From a checkpoint of a small transformer trained on Wikipedia: width 192, 7506 steps.
Each number is 200 + 40 x the weight over its row's rms, rounded and kept within 0 to 999. Layers, rows and columns count from 0. The size before them is the row's rms in percent of the matrix's.

# layer 17 MLP up, 512x192, rms 0.113, rows 202-346, columns 0-47
096,204,197,230,240,202,155,224,187,234,150,176,209,189,206,146,185,233,168,247,225,215,185,274,188,243,186,210,258,211,145,180,208,123,248,268,187,178,194,207,109,229,185,276,216,142,160,90,211
107,175,228,217,110,209,108,260,180,159,153,200,162,206,140,184,220,169,124,195,212,150,209,177,178,218,175,182,210,182,146,177,250,183,150,145,199,242,165,182,197,154,258,186,187,186,173,191,189
097,276,233,105,272,217,169,204,194,193,199,242,211,207,135,170,105,204,198,228,196,208,227,201,183,143,275,212,212,192,199,232,186,175,251,250,203,233,284,179,171,199,287,210,157,191,173,145,181
098,229,167,186,277,98,223,145,201,188,195,182,186,216,147,178,183,249,231,203,234,207,187,178,118,191,74,123,130,139,250,159,273,188,147,147,189,215,194,168,165,156,138,138,206,219,184,191,262
094,176,192,181,232,186,204,198,153,296,144,135,235,252,179,233,262,210,186,171,133,138,275,193,229,163,195,144,224,173,229,208,201,245,224,144,183,191,211,240,287,190,221,194,211,181,222,246,161
100,213,246,161,219,237,248,190,171,175,224,250,158,140,92,217,202,198,200,193,169,184,183,180,209,202,152,227,190,212,175,170,181,248,220,190,150,117,191,211,193,148,213,223,221,233,165,102,202
095,240,151,263,170,228,233,215,159,187,178,158,119,270,269,189,205,215,229,170,137,233,278,169,167,162,236,194,241,169,159,202,258,190,226,203,133,158,182,253,222,189,182,223,248,172,276,213,160
104,173,213,203,165,183,216,227,186,199,162,228,228,153,235,209,196,213,206,216,227,144,205,232,175,233,172,141,259,209,163,253,207,266,210,184,241,184,220,188,95,230,200,183,133,223,161,216,236
099,149,129,211,222,183,165,236,151,234,183,150,211,195,257,165,208,165,143,202,207,269,250,211,157,223,198,261,208,138,260,185,178,155,189,191,191,189,218,187,190,139,206,220,166,155,162,244,208
102,142,214,266,253,157,229,221,172,190,194,189,170,140,179,123,194,193,231,215,169,205,142,213,179,156,200,202,219,122,209,162,228,168,191,179,187,176,167,174,193,205,282,165,268,245,142,161,226
097,115,210,229,153,227,212,168,217,199,175,171,218,171,206,119,200,229,194,234,216,248,197,188,263,245,227,189,191,225,168,106,190,238,206,227,177,242,170,150,197,171,195,223,185,272,236,266,157
104,243,215,141,158,194,168,212,235,211,213,186,197,172,136,219,188,260,177,136,184,230,222,168,166,233,198,185,206,140,171,176,157,225,140,208,304,197,132,255,171,241,234,164,225,165,153,225,232
104,199,230,186,210,272,116,253,174,158,183,222,168,210,210,220,239,218,169,162,161,170,131,172,237,241,155,183,188,161,208,167,214,158,252,181,255,203,198,233,224,160,214,124,248,218,223,232,173
104,243,217,224,208,159,186,199,154,221,149,150,148,238,233,125,145,180,173,176,217,130,237,193,206,194,176,221,186,301,214,218,202,184,210,223,166,168,176,273,245,212,176,292,191,173,166,199,177
096,166,148,256,238,194,214,185,180,189,164,214,214,164,187,288,184,253,201,231,175,137,230,104,167,199,261,168,142,219,184,284,238,165,223,198,251,99,221,244,166,206,159,168,179,232,248,261,173
106,223,179,213,144,249,220,137,208,172,209,135,143,304,162,106,167,181,250,213,238,209,213,218,259,166,239,256,134,219,213,195,275,224,197,246,206,166,140,209,139,243,215,214,213,184,184,202,234
103,220,237,244,219,209,112,197,242,218,273,215,298,207,212,230,238,182,236,269,232,294,204,156,158,227,211,164,104,296,255,162,219,235,242,249,185,176,205,243,240,184,143,247,214,186,196,226,217
099,187,192,199,182,176,197,197,143,219,214,145,162,197,219,131,190,149,151,189,281,192,213,197,274,181,245,202,256,135,166,200,217,141,230,176,185,230,180,182,198,266,247,285,174,212,187,219,203
107,198,200,182,191,243,165,170,203,205,156,153,115,200,78,164,187,172,193,168,224,252,172,239,289,191,168,160,222,207,191,239,135,218,235,231,199,162,229,248,225,187,151,201,320,243,200,191,174
101,216,206,230,191,226,216,189,165,268,216,138,212,178,151,204,246,216,194,132,158,167,104,208,192,109,131,151,163,166,190,244,219,196,212,199,224,240,185,114,164,238,173,224,209,165,168,230,183
095,197,219,203,155,308,176,191,112,178,189,190,196,198,193,146,208,235,191,193,160,202,199,152,245,204,276,257,230,173,206,214,132,157,247,165,253,174,188,240,270,157,177,141,224,161,211,222,162
100,334,190,176,156,215,153,224,152,257,230,217,190,224,178,173,291,195,221,238,251,303,140,186,133,157,221,247,272,149,226,257,194,173,215,200,222,181,182,295,183,223,255,168,190,192,232,171,192
100,201,188,319,205,243,289,174,183,166,244,230,217,197,93,170,141,144,152,225,200,210,244,304,201,232,259,212,206,175,236,206,190,191,180,110,170,258,219,171,186,215,139,230,223,202,168,162,257
089,196,182,127,180,201,190,261,201,108,184,152,276,204,192,159,192,243,179,194,213,169,143,269,247,203,218,111,157,149,167,203,236,282,183,224,201,191,162,257,281,140,226,211,284,156,234,191,194
103,190,235,225,111,215,248,208,236,209,197,219,166,196,174,225,198,203,151,266,130,213,143,221,245,181,189,240,187,182,258,252,196,205,199,181,238,185,204,152,216,137,188,206,210,99,157,224,250
104,203,184,200,195,201,132,192,178,249,177,255,187,188,176,219,233,164,228,185,181,194,188,220,258,229,213,191,197,184,173,201,272,228,163,273,116,204,149,126,234,199,239,226,176,235,193,282,202
105,251,157,292,146,130,183,196,168,149,184,209,203,222,144,222,211,262,196,173,226,124,217,195,203,215,191,196,202,223,176,174,248,236,170,162,89,173,195,210,198,259,189,166,192,161,240,201,175
100,190,166,155,246,274,194,187,174,127,189,182,200,186,235,189,154,89,194,150,189,249,291,216,155,194,154,228,230,194,138,191,195,208,208,182,187,209,210,138,182,188,248,214,214,203,206,198,258
100,248,184,285,179,115,162,172,182,244,157,244,257,238,212,166,182,241,193,197,235,235,238,179,171,174,141,162,210,225,156,229,172,152,189,215,171,261,256,185,228,175,248,205,171,239,128,179,152
103,188,193,175,214,218,252,271,168,186,202,216,179,184,203,232,221,225,235,251,208,249,160,206,241,224,178,218,209,235,218,167,196,215,196,185,300,248,105,187,236,285,247,182,188,214,177,156,219
098,198,219,144,136,210,150,141,200,167,222,177,258,231,221,154,253,222,181,196,211,104,184,204,203,197,97,180,185,196,140,201,204,204,204,178,281,203,247,209,229,166,190,179,216,232,167,244,258
109,210,210,152,198,212,174,173,248,240,269,226,197,168,208,250,215,169,199,139,226,273,168,169,215,134,228,220,252,175,251,176,227,172,111,203,219,244,253,155,168,201,223,213,210,186,162,217,227
093,204,282,201,128,194,156,241,210,200,134,163,239,221,169,171,165,248,185,198,243,197,226,162,230,99,209,188,260,166,182,210,172,245,256,133,236,201,222,210,198,187,187,180,210,228,159,200,191
097,237,251,228,266,246,149,178,162,245,196,238,230,205,161,228,149,155,204,226,155,223,99,234,199,217,221,232,242,120,148,164,127,156,202,190,231,226,121,226,194,192,221,218,229,183,184,146,234
094,261,147,263,205,250,237,112,161,164,267,235,166,170,142,201,102,165,221,222,117,205,212,219,227,198,241,247,223,164,180,178,255,256,185,212,192,246,229,180,230,275,212,199,201,202,253,218,178
102,129,203,218,205,203,176,204,218,137,182,207,234,215,159,228,233,144,256,242,197,127,153,256,266,171,237,139,181,213,240,209,287,185,233,166,241,148,215,208,169,199,195,166,298,237,185,232,146
099,138,173,239,276,215,186,204,293,155,147,243,227,201,198,217,175,217,187,232,173,212,157,197,238,178,244,221,202,210,188,139,116,169,240,240,214,183,164,170,198,151,156,279,235,108,127,273,205
100,152,193,178,184,200,174,231,235,224,235,253,172,232,225,183,176,165,207,173,234,222,170,208,188,290,212,230,240,213,209,268,221,216,184,289,220,214,184,267,235,280,173,190,215,157,185,188,245
107,228,286,147,204,212,155,206,167,218,218,184,228,240,201,264,194,206,264,283,219,182,217,257,159,205,220,182,243,203,206,234,203,208,227,207,157,197,191,199,208,253,223,242,89,180,206,270,128
095,187,178,125,259,264,172,208,208,211,224,205,219,150,209,189,181,242,201,147,260,205,249,165,169,241,168,190,193,151,108,199,155,201,170,199,185,238,172,261,199,204,202,136,153,225,165,255,252
099,191,137,175,197,169,214,242,258,258,192,172,236,199,218,215,235,194,194,134,214,202,192,195,196,236,251,252,178,197,205,156,154,207,168,174,215,191,207,282,211,263,174,193,166,194,230,308,214
099,207,172,150,187,226,189,195,239,223,132,255,217,244,263,162,245,246,164,127,261,222,207,191,189,174,179,178,207,181,184,221,203,189,192,187,235,273,173,235,193,203,182,180,193,240,188,130,155
101,240,279,235,200,218,227,222,146,225,246,196,142,169,214,207,191,271,193,216,184,197,241,178,211,277,187,201,199,129,188,159,98,253,189,138,191,191,250,187,227,162,173,185,172,188,207,170,206
102,156,192,158,210,271,184,230,225,163,318,261,171,220,190,215,183,206,151,183,190,199,211,225,154,188,180,191,156,207,261,187,243,227,269,196,179,229,203,195,206,201,203,165,186,279,131,197,124
106,248,179,226,191,301,199,248,193,220,128,125,201,202,152,151,163,204,246,170,181,224,154,131,241,210,191,178,261,207,173,198,156,248,197,193,163,195,199,197,150,244,265,221,258,174,116,199,160
106,160,177,120,140,144,142,202,150,175,179,253,195,260,158,255,220,189,155,257,233,161,219,157,191,256,184,197,218,130,191,193,211,178,221,180,235,176,172,240,124,174,238,271,232,253,262,206,259
094,212,95,186,250,262,183,179,158,190,204,196,253,176,169,221,192,173,208,235,212,236,185,247,149,234,237,192,227,197,177,167,187,229,231,286,224,258,211,176,161,241,150,213,147,115,251,156,254
099,198,161,180,191,229,112,238,178,208,246,215,146,216,249,197,154,234,199,292,158,179,204,138,227,133,209,208,268,202,202,182,228,227,278,237,251,201,171,251,172,198,179,90,153,194,223,204,211
099,233,213,235,184,177,240,157,204,160,277,263,239,205,203,212,222,178,161,182,146,198,237,153,229,203,169,186,144,173,100,185,224,248,141,277,139,221,205,214,295,132,192,182,168,248,211,172,203
099,185,221,177,220,114,253,229,220,188,176,213,279,165,206,198,175,192,154,229,125,218,157,206,193,216,204,164,208,199,159,207,193,263,222,193,243,211,195,224,267,215,171,227,239,155,138,262,226
100,160,191,214,193,181,212,188,181,224,214,184,190,138,234,158,261,192,195,132,164,208,186,225,234,169,155,161,205,112,205,187,228,243,296,224,206,158,194,182,126,149,245,200,215,185,208,211,180
100,188,99,224,135,144,222,179,162,134,213,219,175,176,179,274,189,257,215,171,266,183,168,188,186,227,204,254,266,211,191,162,154,270,218,182,159,180,174,227,159,198,245,237,195,189,254,181,222
104,135,240,181,208,283,173,131,207,142,150,234,187,176,213,218,198,207,151,160,206,238,257,161,150,229,231,221,181,148,179,235,223,172,184,190,143,138,169,229,219,223,168,224,202,244,157,172,156
099,178,226,194,140,217,144,246,161,168,170,209,221,203,221,200,234,196,198,187,125,183,208,182,182,205,238,192,289,112,161,246,268,235,198,145,194,233,274,225,224,233,187,188,163,319,215,183,215
097,235,192,220,212,258,172,134,189,114,203,148,204,182,164,248,200,208,207,199,223,205,213,274,237,168,173,211,149,178,251,215,216,236,170,157,309,169,211,189,226,212,160,132,206,211,263,229,232
109,235,178,252,222,214,150,176,198,207,189,169,163,248,242,211,213,159,190,222,214,302,154,193,205,219,231,203,210,240,195,175,179,220,199,241,209,200,223,177,152,162,163,180,255,174,174,139,256
095,226,205,192,263,187,212,182,242,80,215,132,214,202,218,217,264,231,249,249,219,205,181,208,213,196,208,139,211,248,173,243,216,228,237,217,233,204,138,192,249,208,163,196,183,167,213,191,263
102,245,125,187,198,175,196,140,134,266,213,273,167,173,177,197,193,198,167,214,172,188,243,182,226,122,165,265,203,195,159,175,167,252,206,198,234,147,175,240,255,226,271,153,207,238,188,169,180
100,154,232,218,281,243,166,182,241,216,266,217,199,246,189,232,142,257,193,169,155,166,260,225,184,160,213,137,223,166,247,235,165,203,199,241,166,149,169,234,247,124,146,174,195,255,279,257,189
103,294,195,227,177,228,245,161,227,209,223,242,217,177,124,204,196,275,205,212,207,236,126,217,230,182,181,155,114,229,110,242,189,187,237,197,193,205,223,172,217,196,203,206,172,242,241,234,160
097,129,173,254,158,169,150,257,189,241,203,257,234,146,200,201,158,176,164,205,240,259,182,142,269,193,219,203,175,217,203,219,195,191,239,279,249,184,217,153,174,215,153,137,205,218,196,163,257
101,210,201,239,188,256,263,170,196,223,171,236,188,186,171,172,206,153,316,125,217,219,199,269,192,194,315,253,257,183,250,130,273,171,198,178,238,172,232,156,172,216,220,205,184,360,190,148,162
101,283,202,166,217,113,241,134,241,266,193,200,106,250,151,191,204,237,125,197,138,289,247,198,133,145,166,124,172,217,271,188,214,221,185,287,265,179,208,178,177,174,227,223,255,143,210,168,199
109,170,188,182,177,208,161,280,181,187,236,196,221,143,180,168,186,220,204,264,215,189,235,197,241,174,153,103,200,172,227,179,207,203,201,210,236,86,184,169,215,203,202,217,219,102,244,204,155
098,178,268,171,166,190,129,170,229,141,153,187,170,182,232,122,251,212,157,182,195,249,284,306,177,260,137,194,152,192,220,221,175,231,234,146,281,235,180,146,214,205,177,157,201,213,219,232,215
093,166,196,231,241,322,216,262,138,162,206,149,125,246,163,121,179,201,180,232,228,169,265,190,155,233,188,139,117,187,245,150,268,169,179,167,189,200,171,250,175,180,183,163,245,280,175,216,171
099,160,200,231,204,223,195,194,252,219,159,282,266,204,182,262,210,266,210,210,141,226,203,155,202,206,106,241,218,150,181,147,233,235,254,159,214,138,190,178,257,248,170,182,190,148,186,153,277
104,214,200,281,275,253,234,176,230,175,118,152,180,204,170,190,200,191,223,147,207,261,249,175,239,225,193,199,264,147,223,188,171,274,220,197,223,247,193,195,193,153,170,210,253,231,210,275,186
102,252,250,188,210,213,166,175,154,218,211,221,174,162,170,236,153,262,162,235,224,174,142,170,129,149,179,215,151,223,207,173,186,225,278,94,207,160,182,173,205,158,233,232,102,245,215,181,186
102,212,277,225,195,167,178,169,264,197,271,233,189,130,233,175,165,216,262,239,150,155,180,119,129,220,210,164,174,202,168,215,158,235,149,159,242,132,142,157,208,197,206,260,208,175,244,111,213
111,170,177,268,210,177,210,218,215,108,207,153,204,264,245,289,173,181,140,259,138,241,153,176,172,131,231,135,236,214,263,174,210,234,164,199,138,153,178,198,224,199,259,196,190,249,143,202,217
102,181,216,178,143,220,241,220,240,181,262,180,218,229,194,156,208,214,224,136,227,146,208,236,298,283,157,162,162,203,184,247,225,155,244,231,177,194,173,160,218,236,210,215,210,234,208,208,189
103,173,151,234,218,203,125,265,215,134,244,202,301,175,201,148,151,183,100,216,151,181,222,262,220,191,204,239,212,202,185,220,175,251,237,215,201,155,263,177,245,233,175,212,173,230,180,185,228
103,244,202,249,234,234,214,171,161,253,198,219,203,185,148,281,194,208,139,256,195,195,275,246,207,195,173,208,165,179,174,239,234,189,269,168,203,121,225,194,120,146,213,251,236,224,169,254,210
106,270,156,233,217,172,111,190,114,179,158,213,286,185,132,225,174,150,246,137,204,202,191,218,201,218,206,249,184,159,109,190,219,208,170,180,181,199,197,164,252,220,155,241,147,121,222,241,252
101,281,213,222,216,210,212,239,219,149,202,157,165,212,252,235,218,167,199,145,257,185,247,150,259,229,140,237,222,228,197,234,205,156,202,255,110,211,173,178,190,127,186,252,219,235,179,233,135
103,113,171,194,223,219,275,198,252,194,182,152,175,245,172,248,147,147,255,212,141,132,202,134,223,218,279,200,265,162,180,194,227,196,250,212,163,235,248,159,159,211,124,218,169,250,215,177,171
095,146,192,187,150,146,178,254,227,200,225,171,215,283,221,287,199,196,267,139,213,199,155,182,193,243,187,196,202,233,244,189,163,207,217,200,168,191,130,140,271,175,197,191,166,196,227,202,207
105,190,258,266,188,233,168,189,245,224,223,244,182,148,243,223,216,186,187,221,168,203,210,207,182,158,175,117,202,179,129,186,187,163,265,213,281,169,182,69,161,127,254,200,158,248,248,190,250
103,270,185,225,231,143,212,159,234,257,141,209,225,257,145,211,259,227,222,163,190,143,241,213,215,285,203,141,290,199,213,175,125,218,190,283,214,188,259,107,142,128,143,177,209,190,175,123,157
100,269,204,162,147,230,231,154,185,226,260,181,277,224,123,253,226,221,195,218,186,204,210,194,190,211,305,126,126,220,146,220,242,149,216,248,253,168,260,278,187,251,205,144,228,203,172,171,170
098,214,190,252,168,239,208,270,207,233,221,228,181,227,200,174,231,217,202,251,201,196,199,184,210,150,148,239,171,243,186,254,189,200,214,250,161,111,237,197,286,152,222,243,222,203,196,229,209
103,250,212,167,253,201,174,77,214,189,191,195,247,204,270,263,303,197,202,188,198,171,111,213,246,228,168,240,217,198,235,243,244,181,232,224,181,244,206,262,277,140,167,192,211,130,140,203,223
098,227,211,208,291,203,213,150,231,206,244,194,224,145,166,222,269,219,134,257,162,167,158,232,203,189,221,267,229,155,228,209,188,167,242,82,231,215,209,200,216,148,204,213,232,199,218,209,190
092,164,184,149,168,151,271,166,183,209,244,243,189,206,120,245,112,222,210,221,165,251,117,191,187,205,146,206,234,149,309,242,256,219,204,192,213,262,209,247,252,202,229,192,185,190,222,260,201
096,204,236,186,189,163,185,216,206,165,183,188,233,178,173,210,152,243,186,169,219,223,244,205,184,268,181,189,186,164,193,177,311,180,180,212,159,181,210,172,212,157,250,255,236,241,147,164,276
097,161,228,189,240,142,173,238,216,172,180,153,240,218,203,208,211,248,221,151,238,244,194,257,162,125,139,203,116,242,213,200,131,172,165,233,242,153,231,114,150,182,181,212,217,174,137,117,260
101,145,199,252,150,195,177,136,238,250,229,207,157,229,167,160,233,248,198,226,222,258,195,212,189,234,280,202,239,213,90,184,197,153,205,147,195,170,170,233,243,283,177,280,216,184,175,203,172
098,138,253,113,204,119,152,170,205,282,219,170,164,173,212,143,199,207,200,218,206,194,206,227,193,219,181,179,171,201,126,219,195,241,164,204,155,220,310,180,135,233,247,282,186,254,178,251,299
100,203,233,193,149,198,235,225,200,278,223,173,220,197,190,190,105,192,274,220,186,170,131,332,284,210,200,178,263,236,204,195,225,273,219,257,255,204,228,229,189,260,174,229,226,195,230,240,253
103,160,158,191,217,159,160,200,214,168,158,176,220,233,217,239,163,205,127,217,148,250,210,195,197,232,170,224,197,163,172,276,224,169,171,160,195,209,169,198,191,140,151,208,215,218,196,282,208
097,225,189,134,221,173,255,168,228,209,271,184,258,223,212,191,170,172,196,181,208,166,231,249,181,253,144,219,194,235,270,158,163,136,231,136,219,172,179,209,276,204,224,136,222,172,204,256,176
107,240,172,235,245,212,137,178,200,187,190,135,209,191,247,237,215,217,245,125,213,213,255,178,203,170,198,209,233,255,289,176,205,175,251,130,185,240,182,215,144,243,132,212,152,214,183,189,198
095,189,208,160,184,171,155,220,184,172,158,157,162,223,188,170,175,204,169,276,183,130,197,151,229,212,161,223,172,231,167,201,130,115,179,142,171,192,146,202,261,220,303,262,281,190,264,210,176
109,110,251,159,168,213,121,128,180,223,264,210,215,173,174,170,204,203,123,188,237,246,190,175,227,242,201,142,297,245,217,301,212,198,212,262,118,129,210,223,270,221,157,234,249,202,199,249,197
108,196,168,175,162,256,166,160,281,241,187,227,167,193,157,236,216,185,167,241,193,244,219,220,213,183,200,247,219,203,240,224,152,209,121,242,209,232,209,136,259,143,148,228,217,142,192,222,295
097,173,257,240,239,212,206,196,157,89,190,159,231,213,175,156,206,269,190,142,198,199,167,199,253,204,172,216,216,180,274,169,191,175,138,259,173,203,137,245,105,190,214,249,197,189,189,230,154
104,188,216,158,220,223,202,287,211,270,131,209,170,210,211,205,160,241,210,231,181,193,154,221,136,216,181,201,191,263,186,171,158,149,250,209,194,237,215,181,218,199,230,186,240,167,188,171,160
105,197,208,176,209,211,253,223,251,173,208,141,198,203,266,212,110,247,232,131,162,136,271,210,257,126,142,270,218,227,162,223,185,221,236,199,192,161,237,244,156,262,232,214,226,206,222,139,211
105,192,193,204,199,162,243,315,232,199,110,205,231,171,197,54,159,217,263,215,220,248,179,214,253,184,100,192,165,172,143,246,196,223,207,182,242,201,222,266,186,192,225,208,189,167,200,247,167
106,202,251,164,200,168,226,223,237,160,179,263,219,233,141,120,212,220,224,284,156,281,191,220,241,192,179,166,94,223,141,161,140,187,166,149,92,191,199,247,217,248,216,213,200,243,172,188,187
095,219,236,190,209,209,239,232,241,235,202,200,238,248,148,207,196,176,286,235,154,234,179,160,162,133,257,283,214,209,160,244,234,150,141,171,142,210,178,147,223,111,164,167,191,190,262,256,231
092,171,187,169,257,166,135,240,206,212,226,163,179,213,229,214,118,191,203,156,239,186,202,224,169,261,176,181,97,149,228,207,210,221,280,241,232,98,239,208,224,185,106,149,193,207,213,178,157
105,273,195,243,184,166,217,175,260,212,142,258,175,216,205,130,236,242,201,188,207,186,257,153,129,208,231,232,234,114,226,218,178,178,232,243,223,190,228,207,233,186,227,219,206,127,212,223,206
106,206,144,179,289,250,208,150,256,201,187,189,154,161,103,210,144,160,190,235,240,191,286,170,207,182,192,215,194,264,192,184,137,183,206,221,232,184,169,180,200,149,150,161,155,197,295,126,233
098,153,198,271,142,222,242,208,196,240,274,188,184,193,249,137,224,235,131,175,147,205,164,218,248,148,213,208,110,154,205,174,220,216,268,189,117,261,186,190,221,182,157,157,239,272,166,163,160
098,272,176,189,152,150,243,164,172,166,189,196,189,161,243,162,246,202,156,127,164,213,207,229,197,223,185,175,165,209,230,169,196,175,278,232,247,168,258,269,225,198,201,191,223,147,243,89,105
100,191,225,203,137,209,260,130,205,196,256,173,140,231,184,220,231,213,169,248,241,242,151,89,214,221,234,235,186,166,247,234,202,192,234,135,185,212,247,196,240,177,264,154,137,176,147,204,178
100,196,167,178,153,184,253,165,204,225,212,219,201,178,170,186,151,216,98,181,222,247,205,254,201,221,211,217,171,240,253,207,185,262,246,216,212,148,151,199,230,183,213,185,170,178,267,274,154
100,264,135,237,200,134,187,216,174,190,121,219,246,194,265,206,185,152,191,114,160,196,200,199,244,162,211,191,163,183,214,202,130,197,216,136,240,239,192,207,241,139,223,229,252,116,140,147,203
108,148,209,237,250,211,254,151,238,188,95,124,173,240,184,238,171,209,190,210,205,181,174,212,216,178,236,170,174,205,207,162,184,138,196,174,127,215,164,172,186,220,243,275,238,131,162,81,255
106,197,209,186,220,255,231,209,197,144,231,226,223,263,259,190,300,181,215,270,257,132,197,214,203,246,154,262,198,259,220,257,241,237,109,183,257,213,196,222,269,145,200,206,193,152,150,268,211
100,135,213,220,203,163,260,212,233,221,261,244,139,213,178,150,172,269,227,173,264,147,180,160,137,219,168,221,168,173,250,126,186,156,224,224,239,170,283,243,196,209,189,212,180,245,200,172,182
102,235,125,206,230,139,164,268,189,169,149,136,226,185,184,183,177,194,154,80,174,175,197,237,240,242,208,137,228,246,250,187,279,234,189,177,188,211,146,189,206,191,240,207,184,232,196,196,275
098,213,223,242,212,187,174,134,182,188,250,188,79,177,195,230,212,204,236,193,256,197,230,192,210,208,197,122,242,181,188,232,228,145,166,187,198,251,225,148,238,217,194,182,239,195,205,172,212
107,211,218,162,115,217,174,122,203,213,251,158,184,194,185,196,248,249,226,213,196,224,198,241,214,210,135,211,225,135,127,213,192,196,250,159,233,176,190,235,230,236,121,215,257,214,181,297,178
101,163,250,205,195,219,243,186,127,130,218,172,193,184,138,168,203,257,115,232,55,232,189,246,220,234,182,216,168,223,190,162,200,195,262,188,212,190,228,266,195,275,223,244,211,133,211,194,190
093,264,214,236,177,248,219,158,210,150,172,141,197,233,230,203,153,163,248,179,162,279,162,193,218,192,157,162,235,197,151,205,183,112,200,133,247,222,156,129,146,242,241,239,253,135,182,215,217
095,225,147,114,160,142,199,308,195,237,213,201,149,196,197,225,210,165,260,146,200,124,211,197,197,166,174,174,165,174,246,222,168,121,195,143,195,233,272,171,233,162,247,206,80,263,141,187,185
107,284,155,154,160,257,164,214,178,218,176,159,214,235,169,192,224,153,253,169,185,211,202,175,137,290,272,236,235,197,169,223,266,171,243,283,185,199,169,180,192,170,191,207,237,205,245,231,234
094,186,200,212,186,124,201,152,236,174,258,224,191,188,259,216,196,218,179,201,226,252,202,164,242,200,220,270,158,180,259,207,138,127,148,220,256,273,196,193,242,165,193,180,134,241,205,116,181
106,202,233,173,185,289,239,194,121,277,239,196,163,123,149,160,201,245,216,204,210,236,209,280,244,211,177,229,217,164,164,186,254,236,224,162,139,108,198,154,208,213,185,133,153,126,197,146,176
107,143,184,152,172,176,156,257,215,175,176,225,311,207,251,242,176,222,195,187,249,166,252,143,238,292,209,251,140,132,197,213,281,165,181,146,209,206,233,167,221,181,180,214,268,176,172,197,102
098,200,212,313,207,195,193,159,130,225,146,243,202,136,157,214,222,215,201,237,176,188,104,105,268,235,231,156,234,169,183,182,159,195,268,166,162,227,225,196,153,190,170,270,153,214,169,208,234
105,237,218,180,188,202,119,228,179,196,231,240,144,165,269,190,223,230,116,260,198,187,178,242,219,253,189,200,254,213,135,134,185,189,138,130,270,202,166,160,164,151,265,180,108,275,214,218,231
104,176,192,184,246,153,194,176,159,193,187,247,146,186,186,88,206,291,239,140,246,201,221,173,285,126,118,108,110,206,209,141,222,154,169,203,175,202,206,188,159,189,198,229,181,165,230,174,289
092,225,189,293,169,201,113,242,211,221,154,168,226,231,194,232,174,209,175,195,196,194,155,222,258,211,183,187,229,170,135,182,157,198,222,218,237,157,178,294,165,268,190,139,182,96,119,268,120
100,194,209,200,142,261,228,214,148,229,154,125,181,122,202,190,244,235,234,165,212,209,213,234,215,189,183,199,194,190,229,177,290,226,197,166,226,269,206,270,159,222,224,178,189,190,143,213,218
092,129,281,129,188,191,213,230,209,190,217,160,131,96,136,225,149,123,175,225,264,175,204,205,111,269,182,269,239,129,221,212,149,220,214,134,179,175,179,203,235,222,303,135,160,303,174,163,191
103,145,242,204,148,137,228,162,232,165,254,170,216,241,160,237,226,110,216,182,160,188,215,219,205,203,208,241,181,196,167,242,254,210,217,247,168,187,144,209,192,203,247,238,236,161,200,245,178
100,161,180,188,213,233,164,202,258,167,223,171,144,134,267,186,204,172,185,264,200,166,201,200,170,256,183,160,235,222,194,269,214,203,173,144,190,175,107,185,205,193,238,206,158,198,170,166,181
096,207,189,203,167,235,332,145,208,206,238,262,174,205,236,242,256,238,208,152,246,175,247,124,196,244,226,194,133,125,162,197,177,179,231,226,199,198,299,214,137,276,200,220,214,178,203,168,125
098,214,269,161,217,339,202,197,135,171,155,204,159,119,181,250,190,191,196,265,198,221,221,196,213,125,247,164,121,170,214,191,261,233,164,199,160,178,218,173,153,243,247,213,253,248,229,264,191
105,121,144,200,222,129,231,226,188,189,183,206,147,192,270,227,180,246,248,165,201,224,129,156,122,207,175,151,204,189,194,208,213,234,164,175,197,205,182,186,217,172,221,236,168,217,204,165,185
097,235,207,245,221,178,166,122,217,177,143,231,154,208,223,177,225,234,188,161,197,196,215,243,190,212,174,222,210,156,209,146,174,204,247,209,212,229,203,179,214,244,200,225,266,222,195,168,181
099,245,287,214,206,167,143,136,158,243,101,219,230,233,212,187,143,199,266,192,188,131,204,187,164,200,198,181,178,189,162,215,232,137,156,267,245,173,243,201,160,244,182,171,222,103,149,214,258
095,210,245,224,236,152,244,259,175,125,78,221,169,271,190,263,189,256,176,200,241,253,235,222,218,209,253,234,252,196,247,239,174,161,196,242,186,166,242,206,179,174,250,202,221,267,171,276,112
105,212,171,233,180,179,150,230,236,128,236,189,161,173,209,256,259,235,160,213,134,174,153,294,155,202,251,196,217,209,246,157,131,203,161,250,213,208,127,178,182,245,252,210,251,137,196,199,121
098,237,248,197,127,200,226,288,135,202,230,295,211,183,194,170,232,197,182,293,130,153,172,208,142,216,175,167,221,146,206,148,184,186,202,140,146,246,205,198,206,199,235,76,167,206,261,202,159
101,159,224,224,179,125,242,196,157,246,219,214,168,151,224,216,211,255,157,139,275,223,215,185,219,199,177,216,282,184,189,137,183,194,235,256,209,228,203,117,177,237,189,185,207,250,203,134,185
103,195,135,227,234,154,201,197,254,227,164,183,178,252,202,167,198,193,121,218,190,220,222,183,144,197,116,211,157,188,216,137,145,219,235,182,167,173,232,145,202,191,217,172,178,155,225,196,156
109,263,219,220,212,153,185,161,239,317,230,246,221,260,245,122,178,133,182,168,201,190,167,193,161,142,215,237,235,214,210,196,143,153,208,130,251,225,225,213,200,190,232,216,212,109,261,142,266
094,185,181,83,224,285,203,155,215,140,221,233,204,207,264,174,200,249,167,180,267,178,147,203,203,164,178,201,271,200,239,231,175,177,165,201,193,214,183,219,220,194,265,205,194,129,160,243,277
101,224,144,216,198,163,209,170,192,210,248,161,136,202,249,237,171,197,229,170,229,135,290,199,219,194,224,175,213,169,262,222,236,175,255,184,223,115,231,179,163,220,231,182,149,221,212,215,139
099,195,225,160,207,257,159,201,243,197,160,248,204,285,199,190,216,181,161,256,146,193,152,202,193,197,217,227,182,174,177,254,221,250,206,194,181,254,209,233,212,212,211,212,242,276,166,267,188